config.yaml
head_dim: 32
d_mlp: 256
vocab_size: 32000
activation: "swiglu"
tie_embeddings: false
parallel_block: false
init_std_qkv: 0.0435
lr_mult_qkv: 0.5
lr_mult_up: 0.996
warmup_steps: 320
Each number is 500 + 50 x the weight over the matrix's rms, rounded and kept within 0 to 999. Layers, rows and columns count from 0. Numbers have three digits each.

# gate: layer 7 MLP gate, 256x96, rms 0.218, rows 245-254, columns 0-95
# up: layer 7 MLP up, 256x96, rms 0.186, rows 245-253, columns 0-95
# down: layer 7 MLP down (transposed), 256x96, rms 0.186, rows 245-253, columns 0-95
gate245:489612472523525456447438498533533479458451440560562435467439529476438513425613439506478445511541395486444581442468468491474560523478387471477526527484490544463435510497545595616495494440490497446520458448548530488473502483511457459477503472592465486578503511469477479414480519517523509566
up245:528436462530531540437479512525394533512471505528513511512455492565488479518434497458586546458502508463442540539497645588388491486461478521400537507479597509484531459475499499427444547541533426454427542548533546492539458531517522461415603528558515562500484424524429615458486515591460524516
down245:481533571549404508550515504568451496498475484568540449529487519509433510539543502472529456506430442501517546518562495531513477546405450433542581525440469395567513446386493602472517486511545531528480412536548441431525506447501533496534583518482466544472523426481439469413445480537492455364
gate246:467481573479527511516508465525614532581445378522482488471437568537528581497497501531459455509525471503522446463544433496489550459513576550450548564562509561493595532470567502487524548541525487450511504474483515563505509462479508515497495493499466469534444421558530421440484487499485515474
up246:405451545511400521472527495488502559486524483458545590467470498595552519476552442480512474424548457478487491500464450503509556402567495491425491500474466565445501475435555530604528471498419547522460530514558534508442434501536530554524447528411457495469509565439449466450517563493466496389
down246:522568379463443453502605527502481560407489512537487464476584441466516523501552503512554542355520463490549495552470556437535484446508499388527533639466526485475430503529485458537428510497496525481472481531464524534572478522496456479525503517413455520444566558458488540506543482450468478424
gate247:532487485466355552480455536438550492435452447504442527452508556501492509512526483447526502479537436544453557495421506486472529535446460450481462567485541453568442523521482478500554500535524488451474515400441484508520503526575465490511484479460577440547576524586427518591518493494478550572
up247:464459584472477521492468543563471569538558439486436552499552454544439437509488429399427420414450502361456514491553535484464473532528489483530484513505466438508446416422463530446595492480476455405520514545508447490509452503508622559531455517541438511529445451467513435492495499488464614462
down247:573496469482480527494463440596556503514484495520389503512525564470475593481525579490446470515469455468534507404484529408530484557519421565518499497425529565524475576570535448534454513529468483529496559405551526472485561442522528451424507596538549471496387523477549513585476452529437404500
gate248:474531494440426485456447552572517624478356573500437472478483448422571467539498464550499476474595468476482499483497528514597492575385455368468539588632470594635540508477578477443630575421434522618454509460498476521534557481458431519405487531557543558455494537431495438551575540420499482521
up248:474438545525508542526530466430533472522517532547469448543567529503429419463509451480504510514451458596411456486454579481448477493476499570395474507491459582441532513463482464504530371486534590595607546397435478440554460486441600426500561571438453513382494482496545529391447451505539498450
down248:546508632516543501400488480534444629574587563537566477444502441471552574566538514455502421569540461502512420492455551505503391509434501427528431582643524468493545489470518502523492523522541479506483440509449586424492473382477540444478547576553472536464531576507533540450554567442452521612
gate249:452559483500471577572481529567487571529456508422523512497420562508426586562432492508562425526513468505477484464487565566438511476494572515503471516504553498551569489476431463415479491489462485595501476446528443471489506497545451494421526469582481503470472553591462495518531526524458466469
up249:569499571573418542460478446531380505520514500544553469625372497485535541459557464504516465472485510516560508518476499489451532457483516532464513481490449488483492480419455436440480523388470518515498527499534433535495491579440552541533459393439575440504451438456468479513533504575571516542
down249:471411512490451486453485531471543558536578568591432483587513411447528359499456610478513557504496499498428461489460537474534523545510497505551418471475428488480482509494519492496528412528478551474436555532523478497478608474489548543532465453569546495492551529409579386549517547517519562428
gate250:456520484614492475478533435542532493458452534518520535519469507559439380508482494536536509418399548415517544505538518474564522519513434387518492591555552519405473490589450484471489461458503562483564487498467481600515508528550449476583468445544382501523488461404572466478394510458518546583
up250:553491512472501569493479456495487589526522433510509484460400512451519459480471450533534540461536580425513524500510534581485542499484514471497457422566517492437524597576460362526471552410639550548529464434528464521485490456518429569464544512535556531546491564475389491428502517529425476521
down250:553503529479464481535700526473454488523501526568568533517475422430473449470464429545569557591452536589616428557501588514496477437448474506541488524473540494483550428509430495489493404449517528544435410482464463565523474522504472482445469488533535553513452537538587443448435541552558448498
gate251:499488500457404461600529623450481527455498480546464486454531578503460467504541542459470565540552467611516492455473550611469479435473527453469516533499521461534550498569591510382496516604514559478507513512473499488486461506453522399466535473528518498543531525448464518430386489459438487549
up251:490474436565528429561513504527504523442441480493508454518488466421502450447556557460512494550576466574550495610464513418460544484446443472500475534448469546475513558551468480557462437503572433540487502611574478501516577443499595432470486440468446491469462542575550567455370450423602506499
down251:507505509490502493459463480496404498504485519476458496521557567332527517496638483409452533539556489463578444474497515474503495500493534441509611513512465524534538535539441505447443570616509471452494479455519506545610414496518571583404453478597471497524461604499528534468421544473388557536
gate252:460519454574535536497474519499557413494495510506497429500439600514478501470583503530575518490523506411508414446580489491585546435438494430455493528491501573596522553468592500434419505526565582441569485465480420531538477586419474516583510481503481503476493517542488432513578522445613604607
up252:488540543542523458461467442549464484506492488624511519381510524558542476495512538619522550496553526564492385460526465447503541475512473503545553507538508525417504525477535555486499510567487520524398514369527499576468600421591508558536530496612501419527553575417577462451472592533492402490
down252:464533541497486435464481497523444412435461461571496585486506477409546557457517463434418583602540465511583493446546436532456480463555500483540421558524504546477530583507532492465584511489467491522462467415502529654481541545442363376536496510507461483499456395420591464509535508505466440550
gate253:462512569555486621514517491527482518606450500499526506472474515481431456423517526592496419535502507471446496453534461532548553475491522492504475521529436580476508524416493558409511591435477570470461521565507436490488404594476435559494538501538429435492454465531512430471526446435484583482
up253:478473537460485530503550440452550458524561510487440498517448518412470548502580502458471505484504476486456549415522512526523373585524537523548443484439549552444545462547505520488484368439540532446493508475405467497438517564535446393526466504486506457459525596410540477552442464590523540468
down253:451516471535484540569466538469467435421465379486441508511490418494569479506482479515526566497492530614444485465461540478476526540563470526488512561489475503547533477528511605498367550534488474483455503483532519598410473447521545480528489496447555539499451387461568557482537526600572499470
gate254:455481564445484513499481496547515510479573539497523468490459504446535392535526462496547564555509625502444534569536579501446499511545471483527513530509541528493505586511435504461369557482523486537575511448561616474546487524476496514448463572489542550447518455455496521356506488409409446525